config = dict(
    num_hidden_layers=9,
    hidden_size=192,
    num_attention_heads=2,
    num_key_value_heads=2,
    head_dim=96,
    intermediate_size=768,
    vocab_size=512,
    hidden_act='squared_relu',
    norm='rmsnorm',
    norm_place='pre',
    norm_eps=1e-05,
    positions='rope',
    rope_theta=10000.0,
    rope_fraction=1.0,
    qk_norm=True,
    attn_scale=0.102,
    bias='none',
    tie_word_embeddings='early',
    parallel_block=False,
    extras=['local attention windows', 'attention sinks', 'short convolutions', 'skips across layers', 'norms scaled by depth', 'capped logits'],
    init='uniform',
    init_std_qkv=0.0302,
    init_std_o=0.00711,
    init_std_up=0.0302,
    init_std_down=0.00355,
    optimizer='muon_variant',
    learning_rate=0.0106,
    beta1=0.95,
    weight_decay=0.019,
    lr_head=0.013,
    max_grad_norm=1.0,
    warmup_steps=0,
    schedule='wsd',
    decay_fraction=0.696,
    decay_shape='sqrt',
    final_lr_fraction=0.0,
    batch_tokens=[8192, 16384, 24576],
    max_seq_len=1024,
    doc_mask=True,
    train_tokens=97290000,
    max_steps=6414,
    dataset='wikipedia_en',
)
Each number is 128 + 24 x the weight over its row's rms, rounded and kept within 0 to 255. Layers, rows and columns count from 0. The size above them is the row's rms in percent of the matrix's.

# layer 6 MLP down, 192x768, rms 0.117, rows 22-75, columns 640-767
size [ 97 103  97 105 102 104 103 101  96  96  98 102 103 101 101 100 103  98  97 102  98 101 101 104  99  98 103  99  99  95  99 100 101 102  98  97 101 100  96 101 101  95 100  96  97 100  99 104  96  99 100 100 102  99]
[[160  50 112 133 138 145 148 133 149 120 141 161 167 126 126 141 144 145 112 153 121 133 140 101 126 110 118 134 146  88 143 139 114 106  99 114  94 138 127 137 135 146  69 102 122 133 142 132 120 145 143 144  79 143 127 110 151 117 143 127 111 143  94 136 129 124 131 105 110 116  64 103 112  74 166 165 108 116 143 163 128 134 130 127 136 152 158 142 119 161 120  84 114 122 162 109 115 123 131 125  85 139 159 113 162 116  97 129 141 162  83 110 139 112 140 132 130 127 155 137 116  86 103 136 115 146 146 120]
 [150 128  83 136 169  96 109 109 126 180 126 154  82 131 134 108 130  94 138 152 122 152 145 145 134  78 132 111 109 140 156  86 131 165 146  98 122 147 169 163 135 148  86 113  83 179 115  92 112 158 137 134 110 131 129 126 178 154 112 158 160  89 121 128 103  88 113 124  89 102 117 134 134 155 140 131  84 130  87 150 188 111 146 128 130 119 124 104 123 176 100 114 106  99 123 113 156 124 134 140 159 126 101 153  65 122 117 130 154 106 118 137  80 138 130  81 137 153 157 113 120 128 120 142 116 120 149 131]
 [112 117 156 111 105  96 139 101 137 119 122 140 108 150  82 134 134 145 114  91 153 120 163 120 134 116 134 119 127 143  97 103  94 134  98 103 128 147 126 134 150 174 153 131 115  95 131 111 126 112 160 140 106 123 127 123 155 141  83 121 120 136 142 116 133 154 133 153 135 219 118  89 134 171 184 158 159 107  76 165 126 137 135 144 115 134 147 167  90  71 101  97 102 115  71 121 123 133 171 115 138 113 146 133 151 116 167 147 120 119  93 126 159 147 127  91 133 110 147 140  91 101 161  96 152 129 106 127]
 [156 124  85 126 145 112 140 120 166 129 107 104 117 171  96 148 132 157 171 142 165 182 109 147 110 121 102 128 146  88  74 154 110 140 153 122 105 153 117 126 164 156 131 114 139 143 151 134 115 120 108 154 136  90 102 139 104 116 157 108 140  88 141 144 143 164 116  30  92 198 178 120 174 129 128 105 160 114 171  93 173 111 114 107 123 125 155 119 174 132 124 126 128 151  91 136 143 110 142  76 155 102  82 128 134 144 139 140 101  83 132 104 142 113 140 113  93 104 100 127 153 130 108 146 121 141 128 131]
 [ 96 136 152 109 143 118 135 148 129 144 127 132 152 141 153 101 174  61 131 173 181 141 111 134 121 129 135  72 200 185 116 147 112 158 123 112 136 124 168 117  82 125 209  73 114 141  99 173 128 149 123 108 151 132 143 148 141 168  98 129 149 130 117 109 120 162  74  76 110 115  98 118 132 159 136 116 134 116 117  80 150 123 114 110 156 148 119  92 177 130  97 136 163 130 149 133 141 110 136  81  96 138 148 142 129 138 155  93 128 136 137 110  94 115 129 122 115 115 122  86 120  93 137 157 152 146 169  95]
 [157 148 125  92 125 136 136 130 139 132  87 123 145 155 130 107 107 125 135 169 167 138 126 111 166 114 148 121 135 100 104 121 156 140 123 116 104 100 124 139 126 152 157 111 166 103 156 159 133 144 125 168 140 129 123 117 108 109 136 123 113 113 134 136 139 154 119 132 172 102 154 125 161  85 145 154 128  74 109 122 114 114 162 147 124 126 161 113 152 155 129 116 137 136 145  75 102 101 120 155 123 133 147 151 128 147 148 136 162 214 124  87 193 109 126 134 139 117 139 123 123 128 110 110 128 141 128 137]
 [164 136 101 128 156 108 145 121 141 148 176 127 170 152 149 129 142 114 121  90 116 156 183 133 131 135 169 152 122 118 122 105 106 103 151 127 129 142 151 151 106 156 158 119 157 161 120 143 146 102 135 193 118 134 110 109 135 141 166 155 131 136  80 133  88 134 164  49 110 154 148 123 122 123 126 143 141 122 139 120 123 136 149 140 194 106 153 103 160  82 140 158 102 152 108 135 104 159 137 102  98 155 173 119 131 120 137 164 144 156 159 125 129 126 156 105 108 104 108 105 125 152 123 125 131 103 132 103]
 [112 126 156 110  92 141 146 126 122 135 123 136 172 157 119 118 104 144  70 125 146 131 154 153 139 136 133 120 124 150 108 125 110  94 124 148 104 135 103 143 182 154 112 149 113 144 158 149 107 127  96 155 131 142 129  78  96 100 145 121 121 141 143 132 140 105  79 103 183 149 105 134 130 156 139 102 148 133 102 148 126 147 150 104 128 134 186 115 128 146 139 127 138 132 144  95 140 142 149 145 133  95 154 132 105 122 124 130 156 150 110 173 136 114 131 109 131 152 150 133 126 117 138 146  84 134 147 109]
 [157 143 163 106 113 134  95 118  85  95 167 132 102 133 130 146 109 127 109 152  90 130 122 153 121 135 148 117 129 164 132 118 109 155 128 114 128 143 160 133 110 114 132 147 117 149 125 138 111 128 110 107 112 119 147  99 125 122 171 140 182 131 110 138 145 128 113 120  83 150 125 149 149 141 122 129 135 140  95  87 138 122 163 128 116 166 148 139 153 132 135  92 134 153 159 124 118 181 141 168 137 145 153  82 144 127 139  99 133 144 105 118 150  84 132  87 107 147 101 138 115  96 109  82 145  82 101 119]
 [115 109 140 132  92 115 109 106 133 109 107 113  92 185 118 131  82 104 152  91 177 131  63 137 123 110 122 101 131  57 172  99 117 164 108 163 157 115 100 126 173  98 127 112 108 125  86 133 115 171 140 114 116 159  74 117 152  87 123 158 142 162 121 102 109 158 116 142 130 109 105 125 178 126 149  94 161 153 146 107  94 122 133 125 148 162  77 156 148 119 126 138 109 130 128 145 107 109 141  96 131 129 148 145  79 129 128 116 167 132  76 126  95 108 145 165 102 107 144 123 111 103 134 151 133 114 148 129]
 [164 101 128 137 140  96  77 123 159 139 127 104 106 115 158 128 137  99 151 146 155 117 171 140 100 146 111 131  95 116 134 133 139 138 126 122 153 126 124 136 148 137 122 111 138  95 161 114 123 104 109 115 117 141 124 106 130 109 126 111 121 137 153 140 149 145 114 134 122 120 127 137 144 119 100 167 161 124 146 142 129 164 129 116 124 128 138 112 149 128 116 140 122 121 146 177 139 140 132 124 131 117 112 139 120 142 135 143 136 133 121  95 123 110 133 164 165 121 161 163 125 110 125 153 147 135 158  71]
 [146 124 121  67 140 118 124 130 140 117 134  97  84 109  97 106 190 154 107  87 140 132 130 114 100 133 127 111 107 128 145 130 155 136 121 147 133 121 123 129 125 127 168  86 145  90 147 126 118 130 105 103 158 116 144  95 112 177 123  93 157 128 135 116 163 122 136 146 126 128 133 126 141 158 135 154 125 135 136 157 142 110 107 140 103  94 138 144 151  55 122 120 144 132 153 139 124 151 145  97 131 109 155 140 167 155 110 129 174 115 149 145 118 147 141 118  94 116 138 131 155 121 120 179 130 113 108 127]
 [137 138 127 115  86 125 133 110 134 109 106 144 142 101 144 136 155  97  88 134 147 143 109 144 129 138 153 132 147 158 122 119 178 103 132 140 146 132 190  93 147 134  75 111 128 118 107 112 132 137 137 118 110 144 115 151 159 121 140 134 108 173 176 139 154 148 140 135 103 184 148 144 143 160 126 139 143 131 151 138 128 137 119 157 124  95 121  92 153 131 141 139 134 119 151 146 113 152 141 123 147 130 149 122 122 143 125 140 150 168 146 104 145 134 124 135 137 114 122 159 143 121 122 141 139 162 125 172]
 [ 78  91 108 118 168 122  96 136 133 160 160 105 181 118 133 144 122 142 153 121 126  94 101 122 141 120 124 118 126 149 143 129 130 142 154 190 100  96 134 131 158 142 137 136 131 104 134 156 129 127 148 101 118 115 131 102 135 124 144  68  79 136 152 154 116 143  78 110 116 112 141 110 122 104 114 127 124 147 142 148  90 134 106 140 109 136 117 131 129 126 139 150 102 138 145 124 102 112 110 132 120 142 164  95 106 115 148 118 116 140 152 113  96 150 106 154 143 117  98 134 105 108 128 150 128 122 138  80]
 [ 86 181 118 103 132 143 146 160 114 138  94 134 137 149  94 176 141 151  98 137 184 149 116 116 111 145 149 111 146 109 124 147  82  92 125 143 187 114 108 130 120 153 155 134 121 140 130 127 149  71 162 133 124  97 104 141 138 159 118 132 194 148 115 138 148 184  71 127 116 120 104 147 158 115  92 122 144 130 142 139 137 135  83 147 178 125 100 163 135 122 104  98 162 119 139 119 137 126 155 164 123 144 131  72 163  90 175 116 166 119 125 104 174 142 125 123  93 111 161  89 164 120 141 149 107 172 104 129]
 [134 126 115 134 115 116  83 130 101  98 105 120  94 123 109  71 121 144 133 143  96 114 156 109  84 132 146 171  98 141 118 112 131 144 153 109 160 203 157 135 118 115 152 151 142 154 155 145 111 153 124 173 107 121 145 153 127 147 130  59 101 130 168 159 152 145 100 106 152 123 153 123  68 122 165 148  98 154 115 122 151 147 160 142  84 158 164 150 115 137 145 108 158  85 105 145 121 152 125 181 104 120 140 124 144 125 124 136 104  97 119 127  99 135 144 107 130 125 112  72  88 161 161 123 143 127 110 157]
 [105 105  99 127 136 170 152 101 146 110 129 105  77 115 128 130 145 130 116 116 164  87  98 149 137 148 143 141 149 149  75 132 138 120 123 178 143 128 112 115 166 137 142 140  91 123 123 113 149 156 140 117 101 131 147 119 118 106 130 147 118 132 158 150 127 145 108 156 140 101 136 138 126 160 115 175  77 124 185 179 134 110 137 153 141 149 105  92 119 101 145 132 100 130 137 143 141 160 133  92  88 111 101 155  81 109 154 118 131 103 124  66 136  80 180 121  94 109 144 107 115 111 129 135 127  94 147 146]
 [146 180 115 156 172 102 123 130 157 104 110 130 117 107  98 121 142 107 142  98 145 119 125 123 111 131 159 145 134 150 103 109 160 147 138 137  98 145 144 169 149 129  87 160 115 129 115 146  95 147  97  95 168 158 112 137 159 124 134 117 145 126 112 120 110 129 123  84 163 155  92  99 117 150 177 113 136 140 113 110 150 148 148 140 157 134 127 101 132 110 126 163 121 130  85  92 129 134 116 134 139 159 154 143 147 117 104 117 127  83 148 125  28 133 132 137 147 162 129 151 162 114 134 100 119 132 137  56]
 [148 163 175 148  79 105 196 145 151 128 172 139 151 146 130  92 165 109  80 129 143 104 117 175 158 136 139 153  99 177 131 102 156 154  99 115  98 127  98 121 150 135  83 102  99 149 134 126 131 155  99 117 123 111 132 137 129 165 142 140 161  96 140 105 150 102 119 136 149 143 110 186 114 142 122 153 116 136 139 115  93 125 115 188 137 130 150 126 187 148 114 134 101 108  94 106 109 100 139 148 127 105 125 121 118 140  64 168 124 117 153 147 116 141 174 129 136 124 106 117 144 117 126 128 138 147 127 174]
 [110 146 131 156 130 111 144 141 112 103  91 118 110 132 145 140 101 113 102 124 130 130 132 125 143 149 105 119 154 138 132 167 171 106 113 121 109 112 164 141 165 124 137 119 105 183 130  93 132 107 130 115 137 117 106  96 113 135 139 170 107 123  75 129 107 115 135 187 111 124 114 142 103 134 100 141 157 172 137  96 115 137  84 132 109 117 112 129 124  94 147 100 121 163 113  51 145 142 120 154 125 131  96 106 118 182 128 139 121 152 159  85 163 149 184  81  98 143 129 105 144 148 127  83  89 155 147 127]
 [107  89 141 124 116 126 132 113  82 123 136 104  98 113 122 131 122 138 102 127  88  91  97 144  97 127 138  88  80 146  85 157 108 143  73 126  97 144 120 118 100 131 105 155 167 124 110 153 159 143 129 135 139 114 108 118 145 121 146 153 130 123 142 165  98 121 130 117 160 101 132 148 140  68 130 151 141  88 123 152 133 112 103 137  83 124 129 143 147 147 144 136  91 115 116 130 124 143 101 158 140 138 109 155 144  68  92 157 184 184 172 113 136 154 158 151 141 138 152 137 142 136 179 107 133  89 134 138]
 [123 145 122 141 149 148 166  82 113 138 157 134 206 153 111 141 137 162 108 130 132 140 120 144 156 157 112 102  99 200 122 141 115 135 112 139 130  98 105 137 111 147 136  85  99 110  70 108 108 153 158 106 118 145 131 125 151 110 101 148  76 130 113  78 108 102 128 113 110 111 122 138 111 155 147 175 146 121 141 146 142 140 121 156 147 126 103 124 142 102 136 123 117 124 149  96 145 135 135 140 139  87 128 117 143 127 124 136 122 123 131 142 130 151 147 123 122 129 128 126 142 189 126 136 135 137 118 127]
 [160 132  84 136 111 155 119 100 141 121 126 112 140 148 174 110 109 114 159 138  95 180 117 131 127  89 121 120 154  76 124 106 108 153 154  87  93 135  92 142 148 131 157  87 104 122 100 194 146 141 136 121 101 126 141 120 153  97 146 157 100 153 174 119 129 130 171 135 161 105 146 125 143 134 134 170 120 135 150 122 135  92 136  59 157 132 173 117 102 115 161 121 138 107 128 144 105 156 119  58 110 118  94 104 146 103  85 136 116 100 177 143  93 134  93 142 119 142 135 136 102 143 153 112 173 116  96 141]
 [131 129 117 173 153 134 125 125 127 142 130 164 123 107 112 124 175 138 111  92 129  80 121  93 127 134  76 138 194 108 111 179 119  88 164 144 129 112 139 138 141  91 105 125 148 136  89 108 120 202  95 112 112 135 114 109 152 161 123 138 106 122 109 148 128 124 110 122 116 105 102 136 135 132 112 102 107 126 128 125 136  99  89 121 130 108 156 120 147 139 137 101 110 100 114 118 105 156 137 159 128 118 145  97 127 111 133  89 112 106  82 105 132 178 170 174 149 127 117  77  79 144 118 156 138 142 159 174]
 [101 117 134 145 123 156 194 162 112 145 140 158 121 146  98 112  79 221 118 123  46 106  96 141 118 113 163 167 139 104 162 126 109 108 112 138 163 131 140 156  84 133 130 162 116 113 123 110 120 113 113 107 160 103 129 169 107 149 124 171 105 169 161  92 145 100  99  88 128 132 106 172 139  61 108 116 145 140 139 151 133 107 119 149 125  98 104 185 141 159 139 136  99 129 124 118 124 126 136 129 126 154  93 129 175 170 146 142 153 162 163 100 146 101 118 117 120 116 118 109 140 138 171  97 123  99  90 117]
 [139  93 107 117 130 126 103 139 156 113 106 150 124  97 161 126 150 119  76 132 105 146 118 117  62 105 146 144 129 125 114 135  95 135 135 123 117 153 138 156 112 144 141 171 138 150 160 131 135 156 113 112 142 128 118 139 119 128 111 136 115  98  67 150 152 105 119 166 162 165 164 106 137 160 160 114 106  86 115 139 111 135 152 128 124 111 123 150  91 126 140 156 138 125 124 130 129 123 104 170 145 130 146 108 123 109 116  93 118  75 101  83 138 137 132 113 119 121 144 121 117  76 147 115 163  95 105 120]
 [124 138 153 155 122 161 128 125 112  91 123 159 140  91 127 123 183  85 142  95  95 141 182 130  98 152 121 122  72 121 122 119  93 129 132 121 115 121 162 141  61  98 125 196 150 126 117 126 151 109 151 125 141 130 138 133 137 139 108 149 119 108 106 129 136 150 114 124 158 145  97  96 113 140 120  65 107 172 138 168 132 118 106 136 122 160 127 123 105 156 105 134 181 115  75 115  79 116 130 104 194 116 144 147 147 129 115 122 121 140 148 155 117 113 126 120  83 145 116 153 135 162 105 139 111 141 159 132]
 [111 125 114 128  98 118 142 139 154 128 179 136 127 162  93 123 104 109 121 130  90  77 138 146 134 116 102 157 107 128  89 162  98 106  99 135 147  96 143 178 164 129 163  94 111 136 127 155 146 133 112 116 124 107 105 126  92 108 119 146 159 146 109 121 133 142 119 153 120 132 104 122  73 170 131  96 111 119 111 125 129 155 112 138  91 116  84 105 137 102 118 102 133 103 118 122 108  86 129 142 125 132 124 102 153 119 115 132 132 169  63 118 178 119 134 145 126 132 106 152 124 116 113 118 113 169 124 130]
 [168 128 131 127 115 118 106 123 122 119 138 134 133 130  69 125  83 104 106 118 149 126 112 111 154 153 154 132 124 130 145  83 108 106 107 143  89 146 132 125 145 124 151 134 139 116  94 136 111 148 141 157 116 166 100 112 126 140 132  95 117 123 157 114 124 118 123  97 128 147 125 136 181 124 138 105 145  99 173 119 131 134 123 121 110 130 117 129 129 163 117 130 145 108  93 132 107  97 113 122 140 122 135 127 119 157 127 111 196 170 136  56 135 155 146 108 126 141 142 105 141 103 127 149 136 162 175 114]
 [121 151 111 121 100  89 146 146  86  78 126 106 127 143 155 140 123 100 148 118 128 105 116 130 143 145 103 108 105 139 156 121 105  99 148 107 115 113 104 141  93 126 152 112 138 149  98 151 132 107 140 184 164 136 101 100 140 105 187 132 142 102 132  99 133 114 131  92 127 126 112 123 139 134 100  94 138 168 156 119 109  71 121  89 105 168 136 138 133 111  83 161 130 162 115 112 109 115 127 124 131 101 113 122 146 117 153 176 113 102 147 114 174 114  86 124 141 176 137 154 108 134  96 149 156  96 187 128]
 [121 145 134 142 102 120 128 131 139 145 124 101  71 129 135 114 143 118 141 122 116 123 140 132 111 132 130 159 146 156  93 171  84 162 125 133 128 116 115 148 131 102 113 104 113 118 170 139 145 141 117 120 144 154 137 176 114 190 115  72 141 168 129 142 140 161 129 101 123 113 137 173 123  83 172 150 153 150 140 117 140 132 152 105 152 147 146 133 132 188 134 185 124 116 139  96 136 133 144 145 118 112 161  93 141 117 133 165 158 133 132 185 104 153 113 137 104 149 104 134  88 125 149 166 106 150  91 112]
 [109 156 145 136 137 144 108  87 113 107 147 154 174 131 136 143 107 132  78 134  97 118 167 125 124 149 157  87 130 118  84  77 126  95 131 147 109 117 107  96  99 152 124 121 107 182 155 123 147 129 112 177 120  98 129 129 131 124 135 167 156 125 122 163 134 112 150 110 104 148 133 105 132 101 106 124 125 112 110 120  74 143 104 104 127 163  98 124 151 109 122 114 150 169 144 130  95 137 129 174 106 107 138 124 172  98 146 119  97 140 138 111 141 154 150 134  86 135  69 128 111 172 128 108  97  75  90 127]
 [ 88 130 110 107 101 138 177 151 119 137  69  93 175 121 142 136 109 145 119 139 106 118 124 160 187  92 117 149 170 121 115 178 144 146 113 132 125 115 107 141 128  99 102 145 149 127  96 124 111 136 153 127 117 152 122 142 106 134 138 135 187 105 150 131 114 113 120 167 130 123 118 127 119  96  90 102  98 109 121 123 149 104  97  95 130 127 137  70 112 152 118 118  95 126 126 119 153 100 181 121 134 131 111 134 128 151 131 132  99  95 132 115 174 122 154 149 129 130 121 137  87 148 135 140 123 132 127 147]
 [139 115  96 130 138  86 116 106 124 145 121 128 116 140 172 112 136 138 117  97 123 119 157  77 143 103 100 106 111  90 110 141  92 117  95 155 121 142 134 111 121 128 144 136 163 133  98 133 146 103 149 162 130 129 127 156 165 153 142 107  82 143 116 134 183 152 117 140 144 123  69 106 130 117 126 110 124 161 163  88  57 124 127  96 151 103 124 110 126 152 154 121 161 161 132 101 136 100 127 151 128 144 148 140 135 141 150 145 112 139 129 165 143 172 147 143 150 127 154  99 152  95 115 151 147 132 118 167]
 [152 133 129 108 120 102 143  84 120 139 153 125 187 133 109 114 136 149 115 118 207 126 114 159 141 121 124  39 103 112 139 158 127 151 130 101 141 129 101  89  95 121 140 145 161 117 146 112 104 153 126 143 120 137 132  93 112 125 141 160 159 134 106 129 134 104 116 100 172 164 165 124 147 151 146 149 138 148 123  99 150 114  94 117 109 108 123  99 107 131 115  72 136 105 132 128 144 146  96 129  96 115 200 106 149 118  98 103 112  95 103 142 147 125 106 110 149 100 150 143 107 145 170 159 164 112 102 162]
 [142  95 129 101 139  94 126 134 111  86 175 157 187  86 119 130 114 117  86 105 103 127  88 121  81 126 128 184 122 128 156 112 152 132  98 110 123  89 123 142 103 145 145 139 153 137 149 128 149 153 130 182 158 153 118 172 128 141 106 119 150 109 158 119 139 114 143  87 111 121  93 110 122 109 150 163 117  96 107  95 143 136 138 133 144 134 121 113 142 160 123 140 128  99  64 110 132 131 124 120 102 136 135  84 134 116 138 117 158  96 139 144 119 104 126  88 107 154 139 153  73 116 146 131 125  95 106 157]
 [135 150 135 126 131 131 135 125 108  72  94 170 151 128 114 136 152 125 122 117 146 129 132 122 100 130 149 130 141 140 151 125  90 145 165 110 138 125 171 135 127 121 120 118 157 121 144 132 128 115 135 183 131 161  69 112 186 147 113 135 121 137 112 119 180 130 139 103 115 109 111 134 160 122 145 149 150 161 130 152 136 128 104  97 153 106 117 112 170 125  89 150  84 129 158 165 136 136 111 166 118 137 124 132 105 122 126 154  79 131 155 145 143 123 103  86 139 140  92 136 121  99  95 146 142 109  95 124]
 [127 102 126 170 195 131  63 151 117  83 119  94 134 128 175 130 144 141 129 129 119 116  86  99 200 137 133 135 142 161 131 149 116 139 132 166 152 136 122 125  94 130  85 138 121 161 171 125 122 114 135 151 157 148 114 130 150 150 128 142 122  94 148 119 128 143 142 113 141 119 140 134 116 155 111 143 179 109 134 159 108 151 105 123 147 141 139 129 130 114 124 133 135 136 184 160  88 115 119  93 149 116 137 148 142 136 157  86 172 140 134 164 184 183 152 147 149 140 126 131 137 136 148 122 174 102 158 149]
 [113 134 129 143 145 125 119 111 116 145 155  95 146 125 157 114 138 123 139 147 141 146 128 141 144 101 132 132 105  95 128 131  66  91 108 121  99 137 147  89 138  83 133  99 134 134 171 105 152 149 100 131 173 130 167 136 175 124 123 123 153  92 168 122 153 149 106 101 153 115 139  67 112 105 113 125 131 124 145  96 149 126 170 120 150 112  89 115 129 102 120 127  98 127 105 100 139 166 123 126 136 131 114 132 143 123 104 100 172 104 164  75 134 135 140 108 117 108 129 154 134 128 114 136 145 158  87 158]
 [142 163 110 134 110 129 118 134 133 105 195 103 123 135 169 136  80 117 110 143 192 163 138 142 118 144 147 112 114 141 136  92 147 137 156 142  96 110 102 153 120 125  90 133 147 140 148 106 150 145 109 115 148 159 121 133 117 108  98 125  95 153 126 117 122 135 135 132 157 115 110 143 110 127 138 146 107 127 132 134 144  99 144 107 146 155 138 122  97 142 168 109 136 171 126 121 144 102  88 118 182 150  75  92  87 127  97 147 129 123 162 104 125 113 142 151 117 172 144 123 118 122 130 132 151 129 129 151]
 [114 159 134 146 122 149 124 124 111 135 128 108 139  88 172 105 126 136 156 138 125 120 111 162 153 136  96 134 184 166  84 107  87 121 103 115 126 138 116 128 115 126  55 117 129 150 141 106 124  61 151 124 141 113  94 101 162  96 147 111 156 121 108 142  98 125 100 176 116 132  94 108 173  91 129 168 120 157 111 143 162 124  98 128 155 168 132 141 137 149 128 134 132 142 160 130 130 137 123  95 108 119 126  97 124 122 117 133 144  95 144 174  94 128 147 116 108 133 120 160 103  93 168 170 130 121  94 169]
 [ 80 113 127 102 168 121 101  91 149 129 112 120 118 100 113 148 171 113 101 114  85 119 120 122 131 108 161 162 135 127 161 117  68 106 124 126 119 142 157 146 124 106 148 125 114 135 114  92 144 140 155 108 124  43 132 117 118 106 116 121  90 144 151 134 127 131 205 153 134  84  96 133 132 133 127 127 129 130 122 106 119  98 104 161 115 128 101 138 127 138 112 121 115 146 141 163 155 137 135 109 148 122 133 117  98  96 127 118 143 144 182 124 160 107 126 160 116 152 117 149 143 186 133 144 148  72 133  95]
 [ 90 100 105 130 120 126 107  97 140 126 144 147 107 122 116 147 111 126 111 122 154 121 122 133  95 109 126 115 124 167 161 164 122 138 131  75 143 133 178  96 119 119 123 131 107 150 113 162 102 125 165 142 115 131 161 138 116 106 131 109 117 101 150 139 151 161 101 190 133 146 125 178 125 140 149 113 110 141 150 143 107 145 141  86 168 142 128 149 121 154 128 107 114 118 100 117 135 137 124 107 117 182 109 145 112 113 130 108 151 110 128  81 113 143 154  90 156 133 129  83 139 154 117  98 112 167 145 131]
 [123 162 161 131 137 143  86 138 137 128  79 119 163 152 167 108 125 119 169 124 146 119 109 101 125 146 136 158 125 149 113 134 117 107 130  95 114 114 136 110 166 169 109 175 150 137 161  76 133 110 150 136 176 120 145 120 116 129 128 129 103 107  86 123 109 116 119 196 103 111 111 105 114  81 144 117 120 111 154 118 100 110 140 174 122 117  97  74 163 139 142  98  82 162 155 113 110 122 154 119 130 155 130 119 100 107 110 115  98 193 105 148 144 159 105 164 108 126 123 144 145 112 101 153 164 130 100 151]
 [161 122 160 103 123 108 117 117 118 162 114 114  75 132 146 139 124 160 120 121 166 159 174 127 155 131 177 146 126 119  92 114 101 134 120 135 118 110 123 102 116 182 128 146 121 137 135  97 149  90 130 107  99 153 135  51 113 116 123 159 116 113 116 132 130 129 118 154  95 102 129 159 111 173 133 111 134 129 127 110 161 159 142 169 139 116 136 128 152 130 130 115 186 170 159 139 126 111 115  99 133 122 145 118 106 106 154 144 142 108 112 102  68 137  92 180 159 131 119 133 103 109 138 149  97 145 123 151]
 [138 155  69 121 133 143 122 189 142 150  90 148 114 134 107 136 109 168 131 103 100 171 130 133 144 145 132 172 103 139 112 157 108  92 117 142 111 140 134 137 142 114 123 157 103 104 170 132 134 155 113 175 171  86 137 145 109  57 126 146 165 143 114 101 105 160 127  87 124 145 138 157 133 108  49 117  87 154 120 104 138 107 139 136 135 117 128 127 135 137 120  95  88 101 119 132 168 149 122 158 102 117 125 131  83 165 110 152 150 140 140 121 116 140  89 136 111 139 159 107 152 133 130 145 122 117 110 112]
 [121  60 108 160 132 136 161  92 128 158 134 121 121 125  87 139 111  99  94 174 176 141 175 113 142 133  85 144 127 146 132 145 154 149 160 149 147 100 145 159 124 115 110 156 126 146 173 141 140 117 126 128 127 125  91 127 132 145 151 143 137 106  75 165 159 162  96 125 168 169 120 109 108 174 138 127 160 142 115 157 147 145 128 119 129  95 150 176 105 136 113  68 146 146 128 145  98  70 124 149 135 123 141 140 150 166 156 150 152 120 153  69 131 107 156  96 127  99 153 104  80 116 152 103 116 147 137 161]
 [144 145  95 140 121 120 110 104 151 112 105 108 130 121  93 134 126  63 163 133 109 109 119 136 112 103 122  88 108 170 134 151 142  87 151 120 115  86 115 120 163 118 156 102 129 134 111 100 131 123 129 127 113 131  94 142 115 172  91 104 119 148 118 122 130 152 145 168 107 151  96 119 115 103 122 120 101 166 160 136 153 143 144 114 110 142 134 136 112 141 135  96 103 161 129 143 118 106 143 116 109 116 133 114 113 102  75 120  96 141 120  73 142 108 113  90  75 115 161 137 104 154 106  60 143 115 130  82]
 [109 112 147 171 149 106 128 119 150 133 128  84 132 127 105 146 134 120 143 143  83 145 106 125 125 143 118 133  98 184 137  88 138 185 133 128 162  83 101 160 165  73 145  86 101 144 171 121 126 136  73 130 135 128 143 146 110  84 139 147 150 154  93 113 103 117 149 114 154  84 123 113 106 164  95 153 166 128 126 118 136 137 101  86 130 136 153 104 145 149 139  79 136 108 113 108 103 169 159 143 102 117 131 117 118 130 151 145 122 121 137 137 103 124 113 132 112 145  99 108 133  92  88 174 104 105 163 119]
 [144 118 126 125 138  66 135 135 103 104 118  98 143 194 136 103  69 126 132 133 163  96 138 104 120 124 119 134 112 138 122 160 142 143 117 132 142 148 127  79 150 119 132 112 109 105 146 149 132 106 136 129 106 104  80  72 159 126 130 155 213 120  92 118 133 123 141 160 167 120 125 134 101  73 116 119  90 138 127  73 155 168 150 100 116 121 152 122 142 130 102 112 117  92 127 107  80 150 128 122 107 120 122 135 111 144 120 165 117 173 104 152 140  78 127 155 117 134 133 144 144 131 119 113 135  90 158 115]
 [147 147 115 117 147 133 162 162 120 117 166 136 130  90 120 108 106 135 127 124 149 105  99 119  78 112 125 142 125 115 159 151 116 113  92 165 146 154 166 123 118 132 158  94 187  91 120 115 123 160 133 131 115  90 146 103 123 133  92  91 153 124 148  99 140 102 155 178 115 127 119 127 162 132 133  86 120 152 114  83 109 114 160 168 119 128  99 132 135 106 104 114 166 113 130 163 131 161 115  97 118 137 152 124 114 133 138 148 137 144 134 143 121 123 114 122 117 114 133 122 154 117 123 139 166 160 121 115]
 [109 129 164 143 101 144 160 113 114 135 136 128 142 115 136 129 114 116 145 174 111 122  75 119 117  61 156 119 122 144 112  85  94 122 117 116 156  94  95 163 128  84  93 151 115 117 173  98 127 148 131 133 132  73 142 168 127 159 137 104 170 115  90 115 130 114 124  58 130 109 149 149 141 159 127  66 126  74 116 121  91 157 175 114 146 118 130 211 110 137 132 125 152 151 132 114 137 177 130 135 145 157 101 138 165 134 143 152 143 176  97 128 141 112 119 131 156 121 100 143 112 153 116 118 108  94 133 103]
 [128 137 115 113 140 129 204 135 154 107 107 122  71 119  80 109 130 141 120 112 139  95 127 140 127 100  89 160 157 117 113 122 105 137 126 125 106 124 112 131 119 150 143 129 160 100 136 172 130 113 127 124 116 135 112 160 118 122 167  95 126 143 185 124  88 147 125 133 105  99 121 146 122 117 136 102 121 180 111 142 127 116 110 145 136 100 122 161 115 203 117 121  89 138 160 129 141 143 108 119 158 167 172 136 158 142 107 116 116  84 179 119  95 151 154 117 126 157  93 146 113 142 152 134 156 106 172 120]
 [127 108 112  76 156 117 143 110 132 104 170 121 104 124 122 102 103 161 165  91 142 141 157  88 138  93 157 100  93 139 122 132 135  89 138 141 131 132 159 104 125 129 164 103 159 153 120 154 150 130 120 132 135 114 145 136 115 130 110 113 159 109 135 115  86 146 151 106 168 131  67  83 119  98 169  75 126 127 105 109 137 154 146 132 102 125 148 121 161 130 124 102 147 181 125 110 153 110 121 141 176 154 131 106 128 140 106 130 120 153 173 123 120 131 122 113 130 144 132  98 126 148 132 110 117 175 112 103]]